config = dict(
    d_model=64,
    n_head=2,
    head_dim=32,
    init='normal',
    init_std_up=0.0625,
    beta2=0.99,
    seq_len=384,
)
Each number is 128 + 32 x the weight over its row's rms, rounded and kept within 0 to 255. Layers, rows and columns count from 0. Numbers have three digits each. The size before them is the row's rms in percent of the matrix's.

# layer 11 MLP up, 256x64, rms 0.181, rows 51-150, columns 0-63
089:102130120148171120099136154120098086143118105068163095126143132143103165157117063104110205161127151093116142082103102120175126142106064121128058085153148149159173157139111138197070125158128087
103:126125132145119087158163117101140132099109150126031121101110144070110048131113144147175133083078138174103130155134139158121137146152126122138045154077136142152141129128162139200139141093196150
103:113152100118131132085169151132153140070171192067159160102127162106115073126101132175172142113132122094132098089103114124133116118129108143088175196108158161162125103098067096055145168114086144
098:109121101147146082108088092084108111059116126097136113098088167112115088125132159137138108134090108190116069122066162145110130117113137200121132153103221131118173162147119185101111111144181132
097:109114143087104182128104105122111116127096171134144081158158161170103167189090091132131167132156134149122064083188123170140148093132085097093147101080089132089108206133140168101091132164160135
101:144154124140115107146131114145122160107114158171151122130044121174135135095094071088185136152131117121149104178111061097096118156125151145164144089093151183167126149188186143135081091167187139
101:110140099111093129121178144105133168106096151103084122120121187136128141214068158130106169143171147162110164199172062166107124150149119128088142117128138129145096154176145169104181129079106161
091:112117120117137135082061145147165130107099120118132129120097163143165106175059099164163101142111174090100092133093162118136124132107088117085184155139136123062149206126122193130156147105143055
087:141177112114136134034148186134154213115089153120171156144121154143083167121070073132101144120073171118113118133101109145129152145100158167111148139117078095125139129140130134062099151176109152
104:096172139108131127163189142118014127113123111150128124107155102178108133122162163157158149168092144138192190145075139089125153126144171138141164122063132094140160145126135141123099086119185135
109:118149132148182107143126110111139130140096132151168143138131094153174110074086145149143130161099112148106116091241093073117149084166112128125153095135160113200131186139153157089153112077182125
103:109130166168113164145155124136114177101126144099123107140124126159115112165184151151128133157089101090164064121077107132109078115116103127136172091194161198128089095178080214147134139105121156
101:121120130114152056148046117165115155091122151164121101112147153173158181126090102124165151131131111172151127134097098098137081124128071145111093139173183115088096146147119085064104138120066075
094:145106127123127109115101124091142161130054173108120112117120179109149162194113104087064120140146168140195115156169099146095150208128131100128131181141126144111142164117048146156162147146167087
108:077101150087101139115106163119170114171129127092149150130146136131106192134145163059174125158118111108157120126103107153096158116151065116041140075097141095112131160175173085188137176155139137
097:128037102158119141180180121161153121131137117127112157154169106192135067150119152175169083116100161096133147128115116110094121133097111060125151154105141172179180155105167133116162080083132117
091:157091064190116175092155145163123111123122107172111136107144107111142048116129106104119161148070144137181119138118149107121099125122096138026180071130131100133138126151094091138077173127118156
100:123206089127099137101136173116206136138090122093088209175117089111102142132066167057149129140149144100129150153124085104146121103124156146084156113147097171152097129123167097127102127104176137
094:125136113127115084138090124068137118095176173117127123115146047119089114126161101134120105112136164154161086117161109124150156119154206075150104118171134121179118146136140037186101159082119090
097:070145137147109114141129133098147079139194104078105168138174126121096104159104088105161206127077162123116098145169126127173126103081108102161202115091111134118112112121122071180117167161154167
105:182162132150069136206157139172123159094099115084112105088133145114114140113106169103134124156144136124100112049114134098117052130147198126112120135123139161115069160107155139160129125085203107
085:150117110143122207047104156146088176182113077069084122132128088124134123149147140123086143077079156141181139127159122124108097074117178129182138152152113155106132139113127093123072151111133084
096:103105144161194181111111163131112137163157071117160179104138166139124163162138156133125182157100127097153103092115108143163139100127156122192184110104075129183144124120087167136210097106090109
098:088144089139073107140141120157148070084127217087138158090158137161129078141193050139181120094122156127150168150130132123142087165112159125087148133109096180117143185128099110144128113138113156
098:101118167129074117136123127175102118129102164060092196110127164143116091166174115108163167051099136056090173121128143143150154092132174136128074109122144124097156200134122122091138125105142157
101:178089133103115118136074129177147070153073119133141122142061133115103121162148132167122150112135127146131122105173098075090142104137188093116065143123164098147175141165089197069078140149141099
103:121186098110118119097120120122169116153138080101192146147107176132125164117111208126136162065107144064166138138102091074096087155142111135095117184100117180116115139131120167075157179103114157
093:105156121135161155096056166198080105153085105103146092125145128133128207138153122119193140108115151070131144109103126114085115110116168059133114122176113098139101141101068126112098157115071103
108:135139082112199187104131129114099133074161092117101137138127148177097124104120073150130135138186180191186120082123101118088106136201147153108190156125121151175109146108108113090152115168130120
103:129135131132080103161122036097118100085145200161092128086173138105166170175144126124155135091134159105159115143167087085129169109143192100090168168155145134157169127080125157106116113108118095
102:142128163078118155131071191129122149114078121098139146133104153153132122104135064162166147098162076076112130050144126168110131113146114155020088104138079129122141141140150125098146159098154095
089:117120116099088170152051114139155068115166152192082129134190136095096123141178137080097145143152112112173149141154137100130146100152158135151129118157157107117190146186194142057109138151127121
094:078142076196117115161100156170100100149157189186150137145144198136146125145114118103152144142127109146048158121088122084166078136101172059094116131105125108124142113129148172120091080112127110
094:101174124169120109070131119086103151201079158101135172130161127150152128083196147087156140127098153101134085137129078148138148133121144180145161151124124078103192138084109158140190138115170175
095:031117122106110146121124112107120111083099157123116088065166082114107149099152089116167137139151130186213164121106141083158110117092141118160156173114126130119080097173075134150131113166169102
096:120193162154085059163155126079141195078116099190072103114143099119123053127144064111128175118109142128170092135148115116096147144128138159127105108157136132131144145168110175105137164073116116
096:050139121084183134099159157156140152149123160118137124102110167154120140158126181136116112132108122201112196126142118157104052169112104073136138127127118101110092078161156138097180075156166090
096:061130142116150116141205138129134133113085116105115136128146177113150099157122130153099101136108124067195100151116084097122185157158186130160064144107186157162131206172151116103118126142163139
105:111138074149125110118097120113110157159101164156184189134131136190127119098179097109160148114164137103105063152190179076118122126158132108125103107092159161159144220086127106119157111137086154
105:127165132096176121092108143137159121124110078104126144143074127161076152153127122106166111155106172135127137125173082098161103142167200132123111073155160165046103141104143136066133188097188135
105:124231097103152108138152149161115172127120103090106188163163096121088116157157189144138077104115149127138160151102092119099120122075172123130092160152059120122059126121153123100116073141143147
098:132140106116144098116100110136140099106130171139101139200135135089101128110125141105073164116105184101137087101197134143099150107154098158145169159128067155136084169145075088125142107176212184
088:123114135159151147085093168082140117087141155097124165124130168087113135145132139113123072094117150155159160116222103088087143110198119143112127174101058164122135114138124126121083158163049100
102:148172072112116052136121104131161116124101155108058126104079133156119123221129116176169078138131120152128160182175154109134110108084126140132106183141093121153139157153168109106130167065112140
099:114104128109123160092168121158133127088154148173141150063137105156117125147101112100106107094119110187104147163183112089112151078168099114113080051149201144165147169106186130076118164117166132
095:148124156097133062116166088090154140101081152096140141157098158126061134171137112069149143140173106149071193078106079114154109135151162150127112133087077144162152162078144146153152075158129123
105:128169145135153118130114133149203110108097102128072167127191103120091128135091175185119179139130155172186195142128061116109118102160143153121132111130094122159172168156145163153165096086096091
110:116112183153137121112124164193125141172101154130166092139128110139079156092130135066170152161072153172107083126143101065171077195108127158107113108112111137191119122189122147118132094090094137
097:158153179103167135100141146124122114135146107097062118061143110096134103135081122059098145119195112121090147110196046144150158129109115108134151150149116156137172103170158172116117169150186136
104:124128189088134136124142099179157088151116115168067149112102145135052108152122160139129148171133165135151111105114155018126123077151122103116111134196142144135034100137128134134120141131157134
102:080091127147155127175091183138136151145130123109111118093114144120093154165175095142108143053138148173107208078154202140097112106184090137119168142151157139113130136126179136113173151164130181
098:085127076123121106065156134124128184122161165079098183137146138133138112192063104095133192186122166127127138121090176096206165109144105104164118135116102095067138106141112135135120120095137145
096:138120145086151050089156105104129161116110161172157141128112146096146156099140137164182155139138185102103139075092151082071135145128124114114185139092149145121051130119165167131155085104203136
094:155068146126071164153142200105127153107091143161095106124065117137131183107134093071131114181103093143119153102123184123137135069098153128134103097082152160150136170154158200114128150123170108
102:125162145116114072107101092061156133163134113112138130117154114070101145123141155096137128106137115151118133181123107119140087169138164097143207147135166163172146184097114119141086154182234121
101:108022091167148148141105136103126191118089127148129179094128108163145179148156093124120171145146092105112092109158115181103194105136121169096143130092143123151135132173133114102134158185080086
097:134149122086163117132149184141123146148142083125108155109143101099150138092131176156127111132154186147148094110217089087170121092182117119147165148109092055118104200152151190091107152133152124
092:084071121096153172125158143089085103075135162119116108123183082129148059168210155156078144136134173148148129088121142151142120134178138100098125091100160108161104122130210155104135135145128109
100:127145131135130052160131144198134144121092137139162207161154084144141196090169170133128100101100116092048112112146104107124110120140144130057125143120135165144171146163145096058120119145115145
106:122079101158151185142154116129112165139103181110097121109193141086128192109159136101140122201062120099171155160127151123139112087147143140086133136085136090072121097151179102130186148142175120
098:142119158143123146114102136152125105154164132049105158150190157218097109125100149121142075110105117085170111123133132146178157147127105100155166129140150154178188173115166109074163156147093074
100:080092150069141153177124129109158125129142108096156142129146130131137172168060125134166093137145125130215174090155126088095086052103150152105145118181095137180094113118112156136166106131185112
103:112155178135109126111097125184099140125117167127112107103109179120089112125173102121095117148117084154092096165060168115160165090152130159143131145184156176191108135180099145151036163121152131
095:104105157120149084070057161131077108111119118131167141160119126017096106125149135159133132137131166091107169129151110144136100146132176097103175105168195136137102179169156117136131181096133144
103:142092080062098127153124110135163156146123105109177184123121142094134170105099155137114166128092160161154140151190132155123087152168105061094093104145140091125086146123194169165094156193125099
091:129097172099106135128158172143137165139124066149157131128088160161110151154146106179104159137148156151100183085116083142092113111163084189108185143091166183143122102150152147100091156118167204
095:188113086071143097095116139118121108159078130137146163105183162160174153120141171133153147147142132132097107106163163108117209117098136097118141114119087213128097193136131100084097184090129119
107:131115134127136129078148088187124128120135106131089182172124123171125145188114130122120132122052117131043178122154084137061097121146128176141142139108058157105156155181171153108151077128128120
099:167186155099123133142125143096158132122107094125194109142125048123117191143148154073160149114039148123130116077139107136083092125100155119123094147128150160148081151072136139138110146175127196
096:104148113124112140142059116150122135096092100149095101185178100179147129170103136123184140149109131089166170133101217135115140160143137123109076076105131176167120119144087155124133173087121057
111:118084134158183174147131128155060166098107136140126108085100187094140132130130100073132130131116168147198082112119127098170117117139174108061129067134173075133112128108136123146196154118171150
086:070078155124135121146096092121143097078121105096117111096008134138140129151166155164133109194109117113127129095097121119139123201141146151140126082127120078174121190179155151127140124150099148
098:164181105119116135106136170114145082116138127130157142136129170097086126119144196125192125109157155165063112126099154105112057169103144169118102170096144125132204117178100152133090140129173066
088:168164105083113127105096173122105116115125148150059108103096105156169116135109167131103135055094135072173168140127151099135186167094118092071156149122083195177092099134158150133081122112143125
110:141148136090093130129055181131175107119088122096141081138109117169085088163095107171166162137101111169135113104164101157172152047099092089141124121157103153169091139109103099117124206127141148
091:121142153160119136090206113066136139124114164142145135135176189088135129178126084091142116159143182100174126137074106068183128115136141096124079141074092123153164098160121160138170148092122081
091:162175071137153139114126154104119106143150129098158155100142200140122127059132164159159165121122145171121068127207089167127123102071178103158165134059104115124146188160153117121140135104136104
095:109134118101124163149110164085137154092159141150144163109132171169131132117155100117127040113172085112135214115175090134119126155131187113140083186119120167140121162084147141081100136091198147
108:082120084113151098135141159191107122165126090123115154119115132152116171151106090138140088136124122116154197101134194105173102164114112195052160120106153174147183155095124161172116174096133093
095:095087148156135181127112101106149127146154113121122187088133210143131152125108122044141105185154215106148122134144135143132165104135104157150209147190120130117101150138167142145138165123139173
102:132163091112129092103153115106128164140129132110170145118178075151080112144056111120203137132166105125123157080122087110088043175145122129196098145124103114131135149075133121126068115159085109
104:088121081127114099107119125059182116145126158111099117132183171103137122151114094113172113128180145133167208076161066139166120135105106120176198087127076155152146177135147142117125110115109089
094:139098181172134158139100094167160132098095145057130231136092155184102116182140154146096133127124069138114167119122106113118084132141105169115139136115154119187189111134112132119153079099157099
104:129143113097181165157084111165058154103127076103091078165106123134111067161121119091155185109125109089164113165139147125166135088103142114167162141147150117174127202131155104071076146150133105
118:104135111144118210117147109044083131100147111105135132146096142109135091111122141101073128121115141135110106104100147068130095144202181063131126141078167148146079128112132139132100154135217112
090:106171183138125149109132125140115141113120133155094123099108159094066202143175135150116159093153132042134110133083067166095103087078087160100114144112153158183095076103104122166141118165125127
104:081176143177120114127125092099133150155146128134126117136212129162134140114109159085174091072115226108073112131133081148142059159126117079141138142138162203109111113134163155142095120130129133
103:101110128153140140115099186121184112160114140105119143113156127144128134123072100110098095172122160131183147119080161093170095159119152151105110130166077073173170188191118125115194199124123095
083:094106183138130128163125095155071136163176107116108111157121087110106111145088143179136141093139137133135167113071061092073143116149092135122082158153125158163137166192153050098122188142108142
103:072075146125159112115094040139110135154119079122111108098135150183108130157195152123133157170128143116127116128109188091108081189154117130175139116178138098139186133186098142140082123128150089
108:157172121131135118112187141182148189142163151141095110131149136042132112155131157053133111118120182130110084122084131069117133143082048116116130115091094132149135157177105178115132084148130105
097:107165108160133136137110144108160078097142108109139125148095161101149127105164087135097174065099147151092156161145046086098155099131120111127134216118103097223110153164169170125119118141131121
099:137128152128140154126149097109088143147138197134126059107138107075122021104147141083110138156067107127163102134150124104102138158128192185107080122131129182130108140141102116148162168190122112
113:159082150090123130106113212129124148121174105093108196162146089165131111149144101130125176109085156158134112126160147129190135129181100151097146142182155096190162196098158132102094162120118108
105:093141104142080079085123106154134116137097181124142128091114116099126113133115140104121170115158185062088116151196081149176144143098156105122163183076152104128161132170074142133134120045128167
111:099113094114161127084122121166135143145171147103102132170104167136105097117163141171121131132137106190114133103141140067093060162156189190108076166162124147147196128144069104162087145128127178
106:128153116134113119091103133151110181129105194088147139156082145126077162175074123068103129130187083109107108123137076149126122124138036149080111141137146172132128150156206099172104136122153125
102:141108115079088128125134101147074057122103155112077103117132134122085163117156171133097172088141071149167175116136061141107129120155133123113122190062137087159083148117114152110168113126195090
097:048145093121138111077109081127065140163169114147119151127132133187086123149169037132130156098103175110151124149111138149099173127099109126122104143179138131109137138115102137119208115119093062
100:133075066165078131081086115125079121128186191145124149067070094105163111094081144118128139160144146092085109137122137146148081154103117157158166172127148111146166129166157179144120100150099168